{"hidden_act": "swiglu", "norm": "rmsnorm", "tie_word_embeddings": false, "init_std_o": 0.00741, "learning_rate": 0.00146, "beta1": 0.9, "lr_head": 0.00789, "warmup_steps": 391, "schedule": "wsd"}
Each number is 128 + 24 x the weight over its row's rms, rounded and kept within 0 to 255. Layers, rows and columns count from 0. The size above them is the row's rms in percent of the matrix's.

# layer 3 MLP up, 832x320, rms 0.108, rows 282-295, columns 0-79
size [112  96  94  99 102  97 113 101 106  98 111 102  94 105]
[[123 127 127 137 153 117 109 114 146 126 109 119 133 140 115 151 113 106 102 108 117  56 157 123 144 136 122 135 115 105 143 110 147 166 138 148 142 149 100 147 151 119 157  88 130 168  79 123 131 111 127 119 135 119 122 148 138 143  93 118 110 115 117 143 122  84 107 158 140 125 131 171 144  98 124 118 124 109 121 129]
 [ 96 116  73 122 149 120 158 130 101 129 116 148 121 149 151 136 131 159 141 124  63  96 133 138 127 162 111  63 132  87 174 151 146 162 129 143 133 122 147 107 134 115  82 156  98 112 112 134  87 129 138 112 116 125  67 137 140 145 107  99 115 122  72 112 130  97 124 112 135 101 177 147 134 145 117 151  93 143 147 128]
 [128 158 137 154  85 107 117  95 137 142 108 140 158 139 103  94 138 118 142 111 125 137 124 142 157 134 112 152 180 120 143 112 124  96 131  94 106 173 157 140 130  74 144 136 145 152 123 117 118 156 137 137 105 123 123 169 132 137 108 134 110 115 156 104 171 153 112 101 103 101 126  76 120 173 146 162  96  83 125 150]
 [ 74 140 109 108  90  82 125 150 154 153 111 166 144 140 117 115 147 142 114 132 148 153 116 138 115 131  78 131 140 137 103 121 118 131 117 146 130 152 137 116 171 130 100 151 198 148 170 142 100 114  96 139  72 140 122 114 117 128 134 111 119 124 136 112 160 114  93 102 125 123 153 127 117 114 137 145 146 139 113 116]
 [142 149 124 129 155 148 147 151 162 142 177 150 127 155 154 138 123  77 129 134  90 128  95 147 134 155 147 144 134 126 146 139 113 121 142 148 120 144 125 155 105 141 104 135 125 142 158 144 141 110 132  68 139 162 116 122  80 112 162 100 128 121 115 144 117 153 151 110 174  90 136 149 155 116 116 153 167 151 105 119]
 [169 139 116 138 116 165  93 119 143 106 115 128 150 106 112 137 127 167 141 117 114 149 111 125 123 157 122 127 125 127 111 128  97 116 189 159 105 153 133 132 196  95 169 138 101 178 146 114 102 147 139 108 139 102 104 127 125 146 125  95 135 116 101 122 166 180 146 165 191 104 112  78 158 109 117 122  85 133 148 149]
 [182 131 125 137 101 136  79 146 120 130 113 134 122 143 116 127 114 169 106 146  63 113 113 138 106 181 128 171 136 138 104 119  96 141 116 119 124 115 150 143 107 112 137 104 114 115 101 153 165 113 137 157 106 141 132 159 104 109 169 103 141 141 107 130 150 121 151 147  89  90 118 101 131 146 115 156 103 144 134 126]
 [105 144 104 174 148 129 131 165 146 154  94 122 115 115 131  90 123 143 106 128 161  94 138 164 114 119 122 117 100 142 161 134  69 128 151 138 147 137 154 151 126 123 152 153 157  86 142 167  98 139 100 125 137 132 121  98  93 125 131  98 176 148 169 138  84 164 145 121 160 141 119 156 120 106 188 116 111  95 158 122]
 [125 140 104 106 105 160 166 111 135 136 153 125 113 173 138 125 111 107 100 150 127 138  95 148  86 106 135 170 136 162 169 121 111 125  96 104  99 180 184 132 117 136 124 113 140 131 133 160 144 176 115 104 146 135 157 111 122 139  90  90 150 138 139 116 130  83 140  88 125 134 117 111  90  91 116  95 104 147 124 137]
 [132 128 116 149 148 158  85 129 144 125 141 171  64 133 153 122 146 124 176 133 136 141 145 139 106 134 153 128  99 106 136 119 145 111 117  79 100 117 124 155 102 146  87 133 144 116 117 126 119 145 153 143 133 124 122 117 125 109 136 115 116 139  74 147 161 128 165 149 130 143 115 108 190  66  92 145 114 137 133 144]
 [190 146 137 124 104 140 105 102 116 128 131 114 153 131 173 151 168 134 141 127 138 123 138 107 134 118 117 151 155 128 124 125  89  76 120 154 110  95 116 111 109 152 115 105 112 109 116 144 134 142 105 104 143 118 114 114 129 162 130 118 115 155 180 115 190 102  97 145  86 110 134 112 105 163 157 140  89 164 181 128]
 [143 149 108 146 149 118 119  92 107 148 146 112 116 138 122 124 132 173 153 112 124 179 130 123 105  70 138 125 149 108 118 116  71 134 111 132 123 101 149 133  98 143 131 158 128 159 122 134 148 166 111 107 187  74 148  90 132 110 115 146 149 173 105 146 144 129  67 135 108 117 135 116 157 121 167 144 131  97 136 132]
 [117  76 180 132 117 127 139 163 105 145 130 126 157 131 134 116 135  83 145 138 125  98 147 106 144 119 174  95 141 157 149 132 138  98 132  58 134 123 124 120  92 128 120 125 147 101 119 111 122 134  89 143 110 129  82 110 134 150 144 114 123 147 141  76  87 153 137 136 117 153  75 133  92 129 129 133  76 143 163 154]
 [100 120 160  66 148 162  96 130  99 148 129 128 104  98 114 146 102 123  94 134  99 116 137 137 136 133 113 140 127 151 108 165 160 131 143 106 129 153 155 187 142 135 114 153 106 132 147 122 122 151 133 164 125 125  72 155  89 166 112 101 155 111 138  77  88  90 119 101 149 133 147 135 109 117 141 101 119 144 116 108]]
# layer 3 MLP down (transposed), 832x320, rms 0.104, rows 282-294, columns 0-79
size [103  89 100  90  93  87 100  90  98  90 106  97 154]
[[110 136 137 118 159  95 123 131 104 140 104 181  97 168 159 122 133 136 121 135 129 124 105 151 152 120 156 131 117 148 133 117  85 159  92 119 119 159 123 139 115 160 157 147 101 146 154 124 124 142 101 107 119 109 115 151 119 163 135 114 130 129 155  94 123 115 133 135 129 144 198 153 131 149 124 186 152 136 138  99]
 [168 144 130 130 106 151  96  77 129 125 126 123 118 180 153  76 152 144 122 142 163 127 114 139 119 114 135 137 171 153 110  98 140  86 118 151 136 127 115 148 116 141 116 122 123 177 113 143 107 114 125 111 103 100 137 158 172 175 141 140 140 129 150 178  88 134 123 107 177  90 109 109 117 120 147  89 137 145 104 134]
 [160 130 118 133 132  94  95 146 135 145 127 141 108 106 100 122 106 138 105 113 104 131 106 143 139 182 162 103 103 142 126 116 115 119 166 129 100 147 142 128 158 154 140 133 135  94 153 147 119 121 146 147 141 131 122 115 117 172 129 129 108 176 109 141 102 101 163 135  77 120 127 128 115 111 122  99 124 154 142 107]
 [131  95 110 151 142 143  91 122 126 169 124 145  76 103 119 119 136 103 142 145 124 141  94 104 109 121 133 172 101 135 121 155 152 112 127 121  88 131 131 159 116 110 102 135  91  74 130 110 145 125 132 130 137 134 158 103 138 102 113  90 145 114 111 143 130 125 126 126 110 157 122 122 156 146 112 143  88 122 106 124]
 [130 134 112 103 123 121 102 148 135  88 157 113 148  70 109 161 135 142 136 147 117 129 145 103 122 164 112 118 109 155 169 150 122 146 127 145 139 129  89 113 118 163  89 115 136 156 126 105 156  74 141 122 136  49 143 135  79 114 102 104 153 108 148 155 131 116 100 110 116 150 146 106 147 151 144 165 120  98 112 142]
 [ 58 108 158 127 113  95  86 109 111 121 150 107 128  96 165 165  87 136 138 128 118  79 157 145  61 157 147 138 134 133 183 164 134 142 116 135 135 122 120 100 108  98 126 116 173 100 137 132 136 123 131 103 110 123 112 144 182 124 166 124 133 136  92 140 105 126 137 169 132 135 113 104  99 113 134 130 154 126 107 163]
 [ 52 122 163 124 123 143 139 108 123 136 104 109 148 163 121 151  93  78 144 158 109  87  95 113 123 126 142 123 159 135 142 147 166 116  95 125 120 131 120 156 129  95  98 138 152 100 100 115 149 140 124 108 114 101 114 147 134 147 151 189 135 113 133 136 167 149 151 148  93  92 143 122 126 131 141 115 137 104  96 109]
 [147 136 159 131 116 141 121 128  73 133 160 131 155 124  50 135 131 110 128 129 126 110 137 113 151 124 149 133 134 125  70 161 159 110 123 124 109 128 155 137 120 124 121 119 131 121 143 142 160 188 157 146 109 146 110 136  96  94 121 194 119 109 119 144 130 116  87 136 125 131 173 118 111  89 166 146  87 159 140 126]
 [ 85 117 128 115 125 155 107 104 166 113 127  91 134 100  72 117 142 109 132 150  86 138  98  83 137 156 113 119 118 122 119 125 158 108 112 121 127 137 134 132  84 179 110 131 161 158 129 107 130 101 134 146 174 168 105 122 146 109 120 115 142 137 131  99 150  97 166 187 137 133 159 128 169 116 111 149 107 136 135 134]
 [133 188 143 105 134  84 130 149 153 142 149 146 159 137  89 141 103 141 171 136 147 139 129 113 149 120 134 100 203 130 111 151 132 133 106 145 165 146 124 139 134  96 158 112 148 137 150 119 135 130 103 142 142 146 102 113 120 156 107 129 119 136 126  99 132 159 157 119 164 113 123 130 132 138 103 118 130  98 140 106]
 [ 94 103 120 114  95 162  96 145 115 146 146 135 147 118 114 119 187 118 138 140 128 140 148 153 146 180 147 113 120 138 166 144 110 139 137 125 138 148 127 130 168 115 106 149 160 196 119 154 136 106  84 126 148 102 125 122  68 134 165 149 104 166 101 135 146 133  99 160  82 119 175  87  99 109 163 120 101 111 124 107]
 [137 156 156 131  91 130 145 131 135  74 111 122 113 129 145 135  95 115 127 149 150  98  91 152 130  94 128 134 116 154 101 117 132  92 129 138  80 100 141 134  89 112 126  94 144  94 155 162 107 117 118 125 105 144 134 130 124 122 108 130 129 141 136  87 130 158 179 110 151 144 131 137 138 126 109 136 109 103 120 131]
 [129 133 114 132 107 144 126 134 132 135 129 124 139 135 130 127 144 125 121 140 132 131 134 137 132 102 155 153 135 202 128 124 133 137  50 127 122 120 132 128 122 157  59 133 122 140 138 135 126 128 143  40 141 115 133 212 128 111 127 121 127 135 190 133 127 118 127 110 117 121 123  62 147  32 136 131 125 112  50 114]]
# layer 3 MLP gate, 832x320, rms 0.106, rows 283-295, columns 0-79
size [ 97  99  98  99 100 105 101 102  97 105 103  97 103]
[[133  97 153 140  81 118 126 138 105 105 143 123 167 141  97 154 166 155 127 159 100 104 155  66 149 115 120 105  88 113 125 169 138 127  84 112  96 156 159 101 156  98 104 153 120 112 103  91 108  80 115 143 101 110  78 152 131 111 122 107 125  96  94 112 103  89 149  96 158 140 118 112 144  94 136 170  90 123 116 126]
 [127 103 146 127 129 137 116 140  96 119 134 136 130 159 141 145 112 148 119 118 126 145 142 117 117 116 117 129  91  80 133 140 123 143 156 144  97 142  97 151 111 150 118 115  77  96 130 102  92 129 150 137 134 135 132 142 166 143 149  99 122 172 106 122 130 111 118 161 164 127 134 134 145  80 107  96 102 112 156 109]
 [114  98 155 114 110 149  85 156 120 158  99 159 132 158 150  91 121 136 127 127 131 114 151 189 129  67 132 114  96 153 146 157 158 108 169 126 136 135  38 149 133 160 151 129  97 153 136 105 102  88 161 126 197 100 106 178  96 135 129 104  99 103 122  93 147 140 141 151 158 125  93  85 165  86 110 108 122 138 103 114]
 [ 99 142 140 119 125 105 157 132 104  43 111 122 127 120 145 147 126 151 119 117 113 152 129 123 122  98 107 122 133 116 158 134 104 132 119 119 113 145 152 130 161 137 109  95 153 150 111 113 131 140 135 109 122 110 146 150 133 128 128 119 182 100 123 110 121 146  93 126 106 114 114 124  91 113 120 134 121 129 122 132]
 [ 35 151 144 112 136 133 106 142  93 132 127 131 123 142 114 123  98 132 139 102  76 116 147 145  96 126 146 120 132 125 146 107 123 153 122 115 102 132 128 116  99 124 105 111 117 151 129  94 109 107 132 117 129 155 127 139 124 155 138 176 138 129 108 131 105 108  87 112 122 112 161  96 157  87  95 140 110 137 128 136]
 [111 129 164 102 140 119 112 145 113 124  93 149 141 125 131  87 118 116 108  92 112  92 121 127 114  82 139 113 100 136 178 136  89 175 148  90 127 189 107 119 138 135 143 132  95 116 140 123 111 137 181  93  91 106  89 152 142 108 105 122  79 101 124 172 146 116 100 132 130 120 108 147 109  95 145 100 112 111 131 112]
 [135 130 133 133 114 145 165 131 102  94 123  97 176 136 108 140 154 136 135 105 112 127 140 114 199 147 149 195 102 144 146 160 128 122 129 137 111 125  93 125 131  96  99 134 101 125 166 106 125 117 152 139 188 114  79 154 139 125 133 128  57 102 134 110 100 100  62 157 133 141 125 130 127 148 108 122 117 111 103  83]
 [136 117 126 121 137 109 123 153 116 111 109  95 103 123 143  79 110 147  90 109 109 135 144 111 154  98 104 126 104 170 151 126 138 117 150 122 121 141  93 113 111 160 120 104 116 155  83 131 116 137 135  90 137 153  99 135 104 164 113  98 165  97 104 120 166 133 182 157 112 175 131 143  94 104 139 139 110 134 166 155]
 [118 135 122 119 113 154 116 150 140 122 144 115  82 128 164 129 147 131 139 100 142 108 139 137 120 123 117 150 100 138 118 148 126  87  81 152 107 145 110 131 135 122  82 147 137 100  86  92  94 108 162 132 163 119 119 123 145 106 156 134 127 104  91 145 140 142 140 127 118 140 123  89 174 102  81 152 154 102 155 150]
 [ 85 146 112 106 100  90 165 154 125 127  94 135 124 148 139 125 152  81 148 149 107 100 123 130 134  92 128 118 126 135 173 142 122 108 141 143 146 102 154 139 112 122 104 130 137 142 112 135  93 134 182  89 123 114  95 138 165 138 117 118 108 121 146 171 142  90 124  95 136 177 140 107  77 111 129 118 126 132 129 123]
 [ 91 127  98 169 157 131 127 131 136  95  99  80 132 170 123 111 106 132 111 104  93 124 131  96 131  51 129 132 141 105 135 119 113 126 107 133  79 116 140 113 145 128  95 131 102 148 151 123  99  83 167 110 126 142 145 203 112 126  98 155 140 152 113 127 128  97  85 128 110 119 110 140 130 114 139 138 143 121 168 132]
 [121 129 161 146 184 136 132 106  95 109 142 110  99 150 129 147 132 129 129 141 120  91  75  77 127  99  78 101  89 101 116 157 111  82 153 140  96 159 101 155 142 101  71 101 111 146 128  94 131 161 111 167 128 130  96 118  96 153 130 102  99 120 121 107 122  96 167 113 150 100 132 114  98 133 109 129 153 135 155 133]
 [162 119 140 120 106 158 100 138 121 107 139 146 101 165 108  91 154 107 149 129  90 114 119 160 113 102 150 120 130 116 155 128 181 156 135 183 125 125 142 129 151 160 131  86 124 152 126  90  87 134 143 138 146 109 132 152 132 168 108 113 106  94 100  94 126  94 193 140 166 132  45 139 171 105 105 152 131 163 143 162]]